Weights of a small transformer language model: 16 layers, a variant of Muon for these matrices.
Each number is 50 + 12 x the weight over its row's rms, rounded and kept within 0 to 99. Layers, rows and columns count from 0. The size before them is the row's rms in percent of the matrix's.

# layer 4 MLP up, 1024x256, rms 0.166, rows 624-673, columns 224-255
110:73 43 70 50 52 56 32 41 55 41 48 50 47 49 51 59 29 42 48 54 61 43 54 34 50 40 56 45 72 40 49 62
102:47 61 26 55 54 32 65 69 40 30 43 40 35 58 45 39 36 55 44 56 52 49 44 45 77 52 60 63 57 71 47 44
097:66 49 66 51 49 75 63 50 59 29 56 51 40 37 29 62 33 25 68 46 55 61 53 69 60 58 37 67 45 54 47 65
091:48 42 67 52 57 57 23 54 52 26 52 72 55 48 48 67 27 54 36 23 49 46 39 49 48 59 62 52 63 21 36 82
098:67 55 40 60 40 54 42 76 47 35 52 58 33 46 54 72 29 65 79 62 58 30 46 50 63 31 46 50 59 46 64 42
100:72 41 73 50 50 47 67 48 46 56 60 36 51 42 64 53 63 50 37 26 25 34 42 63 61 71 52 44 44 53 59 55
095:71 60 37 63 22 51 48 34 40 36 44 74 53 51 32 38 34 62 52 67 53 48 40 40 42 56 38 48 54 35 56 53
100:40 58 52 58 46 32 49 81 48 57 57 48 74 62 61 44 16 43 41 52 56 52 45 40 49 64 52 43 55 54 38 54
114:54 37 42 47 58 43 61 41 49 45 65 51 53 63 71 56 57 27 52 59 45 58 28 23 62 55 51 37 51 32 45 60
062:41 56 41 27 42 49 61 50 64 56 51 53 28 47 60 54 35 46 57 70 49 68 56 41 38 55 44 49 70 37 63 48
072:42 52 54 60 59 43 56 46 37 72 56 36 40 51 67 61 47 56 49 67 67 72 47 42 34 38 66 67 48 62 50 47
113:59 78 27 68 55 63 16 57 47 23 56 45 53 43 49 58 57 47 56 46 36 49 59 56 47 56 61 40 39 43 50 52
099:51 59 51 60 50 30 39 48 41 56 51 48 49 60 37 54 60 48 59 35 45 54 66 21 56 55 48 81 38 64 79 45
102:52 51 62 56 62 54 67 44 38 41 40 48 32 63 46 56 55 76 75 57 64 64 51 57 55 65 65 38 55 45 47 64
115:43 44 53 57 59 54 47 55 71 39 38 56 61 51 56 41 60 43 32 53 52 57 51 23 41 62 20 72 65 62 57 40
101:46 52 52 74 64 34 47 53 69 38 49 43 38 56 50 61 58 70 24 47 48 47 39 41 63 49 52 52 37 55 56 50
094:51 54 52 60 83 24 70 38 54 41 37 42 42 59 41 55 56 58 50 25 58 33 33 41 28 59 54 74 46 44 67 60
098:37 21 60 44 32 48 40 54 61 42 30 60 43 46 66 74 36 58 72 65 34 45 49 44 64 52 35 81 57 38 66 31
090:56 44 37 54 56 68 65 45 65 26 64 64 58 44 75 47 31 49 57 36 50 48 46 44 36 57 38 44 50 34 43 54
076:43 53 31 54 51 65 58 32 55 43 57 41 46 59 54 57 69 70 50 61 26 68 39 42 46 41 53 48 42 28 58 56
087:39 37 28 40 45 56 46 67 30 38 75 50 47 40 56 43 58 47 46 54 33 43 51 41 48 79 55 28 47 57 65 51
101:62 55 49 52 58 49 48 40 48 54 28 60 38 60 40 36 44 76 47 21 47 42 51 27 36 58 23 34 67 56 47 24
109:64 41 59 42 62 44 62 33 53 41 42 58 64 57 74 58 54 45 22 62 18 65 59 29 53 48 42 45 60 43 49 58
100:40 36 51 40 44 33 45 66 48 45 41 50 46 54 59 65 30 57 57 48 47 61 45 31 60 55 46 56 44 66 47 41
096:45 54 52 38 59 35 54 58 45 46 38 47 74 67 53 63 51 54 61 40 64 45 59 50 39 41 59 55 50 38 64 55
097:57 49 41 52 56 42 48 40 61 41 70 51 58 67 36 61 55 62 45 43 58 51 59 44 52 55 48 64 59 24 71 41
086:53 39 25 27 62 50 66 47 48 42 46 51 60 49 22 40 43 45 43 57 41 39 72 56 61 41 50 48 45 56 52 41
114:62 44 52 60 43 52 50 49 62 25 48 55 62 45 50 65 54 80 47 46 34 53 60 37 52 34 59 38 58 61 61 42
123:51 75 32 42 61 50 32 49 34 33 39 53 64 46 45 62 26 55 49 56 41 34 45 42 17 31 52 47 54 55 74 57
120:52 36 48 44 44 46 21 51 40 52 59 44 48 58 50 50 34 34 47 36 56 33 70 81 28 43 56 51 47 57 47 53
104:62 33 58 56 50 44 81 49 60 46 38 54 37 35 56 59 43 45 51 52 38 51 52 37 54 39 48 54 48 52 52 55
113:45 45 44 41 61 68 59 40 56 50 59 72 49 56 60 55 53 33 48 75 67 48 57 35 61 52 51 57 34 46 83 49
092:60 75 37 48 38 54 65 50 35 42 62 54 57 58 73 66 58 40 66 58 58 46 39 35 61 73 36 48 49 44 49 45
097:38 56 52 39 27 32 48 56 54 39 42 54 32 52 60 39 59 45 64 55 50 65 46 45 33 19 49 45 64 39 53 56
110:52 50 54 43 57 61 56 55 50 61 54 67 83 43 51 59 31 56 36 52 40 65 26 30 60 59 38 35 75 47 42 68
101:51 50 49 38 66 70 61 53 43 47 51 66 60 51 63 53 40 54 76 57 38 16 58 52 47 53 47 18 50 31 43 67
113:56 39 33 51 60 43 72 58 50 55 61 40 77 72 64 51 53 73 56 64 49 56 48 44 20 42 67 60 46 42 40 53
067:61 52 48 44 52 55 76 40 30 50 54 51 47 49 64 38 37 41 55 67 74 67 45 61 67 71 46 56 35 47 50 58
096:51 47 53 49 57 56 48 61 56 45 30 59 54 48 56 22 49 42 47 40 30 76 46 36 60 67 57 51 41 46 49 46
087:61 44 60 24 63 68 36 32 55 52 48 72 31 41 38 51 34 37 42 37 51 52 40 44 63 50 75 42 49 47 80 51
114:55 49 40 54 29 17 62 49 47 50 54 40 24 53 26 60 37 57 52 52 47 54 39 52 42 72 50 64 26 49 33 51
108:43 38 64 21 56 61 55 61 54 46 50 45 68 40 29 45 39 58 39 61 29 38 62 34 80 53 47 46 47 36 65 43
093:42 53 54 34 61 22 72 66 64 64 55 42 42 31 59 36 47 43 33 52 63 32 57 51 37 59 36 41 45 43 44 39
106:37 65 30 39 72 20 45 38 58 75 53 47 28 49 25 52 59 50 60 35 73 59 38 59 40 55 65 72 25 60 44 40
097:61 43 43 42 52 62 53 52 68 56 45 41 49 54 24 31 45 65 25 35 70 42 31 51 57 60 39 51 50 72 49 12
106:68 50 34 66 47 31 35 39 58 53 56 43 55 59 38 30 37 56 62 51 71 28 42 38 42 38 72 31 60 55 38 59
119:64 71 48 64 49 55 59 43 18 43 62 53 48 43 49 40 55 52 38 61 67 33 48 49 68 39 31 47 42 47 56 47
053:33 58 40 34 48 40 31 42 66 59 51 58 43 13 41 53 47 80 39 52 47 37 33 49 41 73 55 49 63 41 44 54
092:36 43 59 53 10 53 33 56 42 53 44 56 60 66 73 25 43 35 45 60 50 64 68 58 31 53 58 52 34 69 47 62
107:49 45 35 45 62 58 36 66 43 57 59 49 40 56 53 65 38 56 56 41 48 42 61 31 51 31 53 47 46 65 46 49
# layer 4 MLP down (transposed), 1024x256, rms 0.0852, rows 624-673, columns 224-255
101:29 52 31 37 48 49 64 40 54 66 64 52 72 54 52 42 64 46 49 46 25 60 43 46 39 66 33 57 43 46 58 37
100:48 26 59 59 57 67 48 46 41 83 52 55 45 40 52 80 72 67 57 25 52 53 55 55 20 41 59 41 51 35 42 54
099:44 69 40 63 44 26 55 51 43 42 50 33 64 64 30 68 61 63 60 33 56 43 35 41 55 41 32 38 39 33 45 51
095:74 42 58 45 67 45 59 38 26 46 64 53 46 58 55 59 61 51 71 50 52 44 46 35 51 46 25 51 40 60 50 47
091:42 36 49 42 53 77 52 44 45 59 45 52 61 28 42 32 63 32 33 45 43 61 65 42 44 64 61 71 33 53 44 48
092:34 61 42 66 55 49 43 49 32 50 42 67 61 67 57 32 47 41 55 59 65 55 57 35 40 42 46 65 53 33 38 39
086:63 43 69 49 70 60 65 55 59 68 61 40 62 59 52 81 71 39 49 50 49 39 45 58 41 36 51 66 50 59 42 51
096:52 44 57 60 58 43 58 26 66 55 43 53 28 33 47 54 70 46 66 41 48 49 52 45 59 59 39 48 64 44 69 62
111:49 52 57 43 41 69 40 61 47 30 30 48 60 41 34 38 47 54 71 21 51 36 74 60 31 54 50 66 61 62 44 42
055:61 53 69 62 56 61 57 66 58 52 55 42 55 61 48 41 62 68 83 28 50 38 48 65 55 16 57 47 45 52 35 45
069:61 60 41 41 35 63 43 62 67 49 58 59 58 44 33 47 44 43 49 22 47 34 46 56 60 50 32 42 48 47 52 46
110:41 20 66 42 38 54 68 54 43 57 52 50 60 52 28 47 63 53 53 32 52 40 53 39 49 61 44 26 56 52 45 56
097:73 34 45 57 44 62 47 57 45 70 41 60 47 33 50 47 37 58 47 40 47 49 36 77 61 57 44 44 49 59 27 65
102:48 43 41 57 54 10 45 54 57 55 43 41 52 42 57 50 67 33 55 53 19 39 56 45 43 47 60 36 48 57 56 50
121:32 72 66 41 52 59 53 30 31 69 39 31 48 57 49 43 47 52 59 28 57 57 52 63 44 44 67 35 51 58 50 44
095:47 59 44 41 28 61 36 51 47 58 67 47 51 49 56 41 37 33 70 51 44 61 52 57 34 51 31 53 69 45 51 58
093:41 47 47 66 44 38 56 50 58 55 54 54 48 34 36 55 48 66 47 57 43 53 65 70 51 41 61 46 52 63 57 44
104:52 53 83 34 53 49 56 53 23 47 68 61 52 56 44 65 61 67 40 50 51 43 65 47 37 54 62 14 51 55 61 46
087:29 57 67 51 48 36 55 46 38 63 37 45 60 30 36 44 53 63 76 59 38 54 47 53 70 38 43 67 62 59 57 37
070:60 58 75 38 35 56 48 48 49 53 39 48 37 42 46 42 34 48 58 71 73 47 92 61 43 36 46 54 45 67 50 38
091:56 67 65 38 60 41 41 51 57 36 69 61 67 52 63 47 60 48 47 39 62 69 48 66 66 63 46 63 54 44 38 64
103:68 24 48 49 42 55 30 55 65 50 61 29 46 30 44 44 48 48 41 56 54 46 58 50 41 57 47 59 68 55 61 51
122:46 56 43 67 57 54 35 65 66 65 64 44 32 63 38 58 34 45 77 42 68 47 41 51 54 65 42 52 40 42 32 31
129:42 40 62 71 42 46 45 60 54 54 12 60 34 71 70 47 32 77 64 54 41 66 64 49 32 58 37 78 74 42 57 26
095:45 56 53 52 28 50 49 54 59 41 44 29 25 38 46 44 46 70 55 56 50 45 60 53 38 48 39 42 47 63 45 50
095:61 42 44 47 56 53 38 41 40 69 48 56 51 23 46 48 47 55 61 42 46 30 24 56 41 58 69 39 48 54 43 63
089:19 52 47 65 65 49 46 51 58 31 51 22 37 39 53 45 44 41 67 64 27 34 42 84 67 43 49 45 50 55 50 51
108:10 53 55 50 71 61 47 40 37 57 43 38 49 67 63 40 66 30 46 51 36 55 53 61 65 41 53 48 39 44 51 59
127:51 59 65 47 66 45 47 45 55 46 49 57 48 51 32 71 59 55 51 30 37 62 35 46 50 48 74 44 62 51 53 61
121:48 75 44 42 33 55 73 45 67 43 25 42 52 40 52 63 42 67 50 57 39 51 39 29 70 55 32 47 54 43 49 37
106:35 54 49 48 61 37 60 75 45 44 45 57 41 60 51 41 53 27 65 50 43 50 40 38 76 47 45 69 60 52 55 73
110:47 48 61 65 47 46 43 57 61 57 39 40 38 50 43 46 48 68 66 47 49 59 43 59 37 73 28 22 66 56 35 49
093:48 23 35 52 43 46 44 65 82 48 49 68 54 48 42 39 61 51 35 27 39 52 69 50 43 30 54 44 64 58 54 64
110:64 50 49 56 47 48 46 32 48 87 51 53 64 43 33 44 50 59 63 31 72 32 50 49 58 66 52 49 74 57 50 44
111:58 43 52 59 48 47 43 27 41 46 30 27 25 58 36 43 63 48 75 42 53 32 66 61 43 42 76 77 27 49 61 42
102:67 56 48 58 56 57 35 50 30 37 64 64 60 54 41 64 59 74 48 48 57 91 57 54 37 66 47 57 58 47 37 38
112:37 68 49 64 55 48 51 67 50 49 51 62 48 57 59 53 46 66 30 54 52 50 54 44 54 26 45 52 53 35 48 63
069:51 38 57 33 76 36 52 50 50 52 47 78 57 53 39 64 53 57 52 33 43 50 35 31 30 47 39 52 35 46 62 38
094:50 49 61 55 31 50 63 41 35 50 64 52 61 36 39 58 64 46 26 59 65 30 34 67 38 52 54 54 66 45 46 52
086:63 42 61 61 41 34 70 51 54 49 45 43 49 42 55 55 19 75 44 52 41 41 56 56 52 44 55 54 41 35 50 71
112:50 48 37 33 39 56 48 50 45 53 71 66 55 51 67 43 54 54 46 55 57 23 60 47 51 31 54 31 47 39 49 55
104:74 67 48 53 61 58 79 31 51 63 35 45 50 55 56 51 60 39 39 53 59 56 49 47 51 64 46 64 61 54 54 43
089:89 53 42 52 52 60 33 50 64 36 45 56 72 58 81 71 58 45 46 40 68 53 58 72 67 45 64 48 34 57 64 61
105:50 55 53 56 38 52 58 45 41 21 59 39 49 65 68 24 57 49 45 59 35 54 60 48 41 53 61 39 70 57 61 51
098:57 55 53 34 44 55 53 38 50 61 40 72 55 40 75 57 28 57 52 52 34 37 65 45 42 47 68 52 54 58 32 59
109:49 57 39 47 47 49 28 43 37 55 58 69 62 71 44 30 52 61 79 57 48 63 43 46 33 49 46 81 54 55 51 33
119:43 36 63 53 64 39 31 44 56 42 74 56 51 40 65 54 75 62 62 46 52 54 29 21 45 40 55 56 45 50 45 52
053:50 47 56 31 65 52 34 47 63 38 50 53 46 34 47 34 50 58 61 47 46 59 68 53 32 43 35 41 41 44 36 45
093:57 67 39 57 60 37 65 48 39 35 61 54 58 39 45 35 58 53 75 52 32 64 27 61 60 54 37 47 60 55 61 39
105:44 51 67 59 49 41 65 47 44 29 39 59 42 36 52 42 57 49 43 45 60 49 40 77 42 47 49 54 51 36 62 37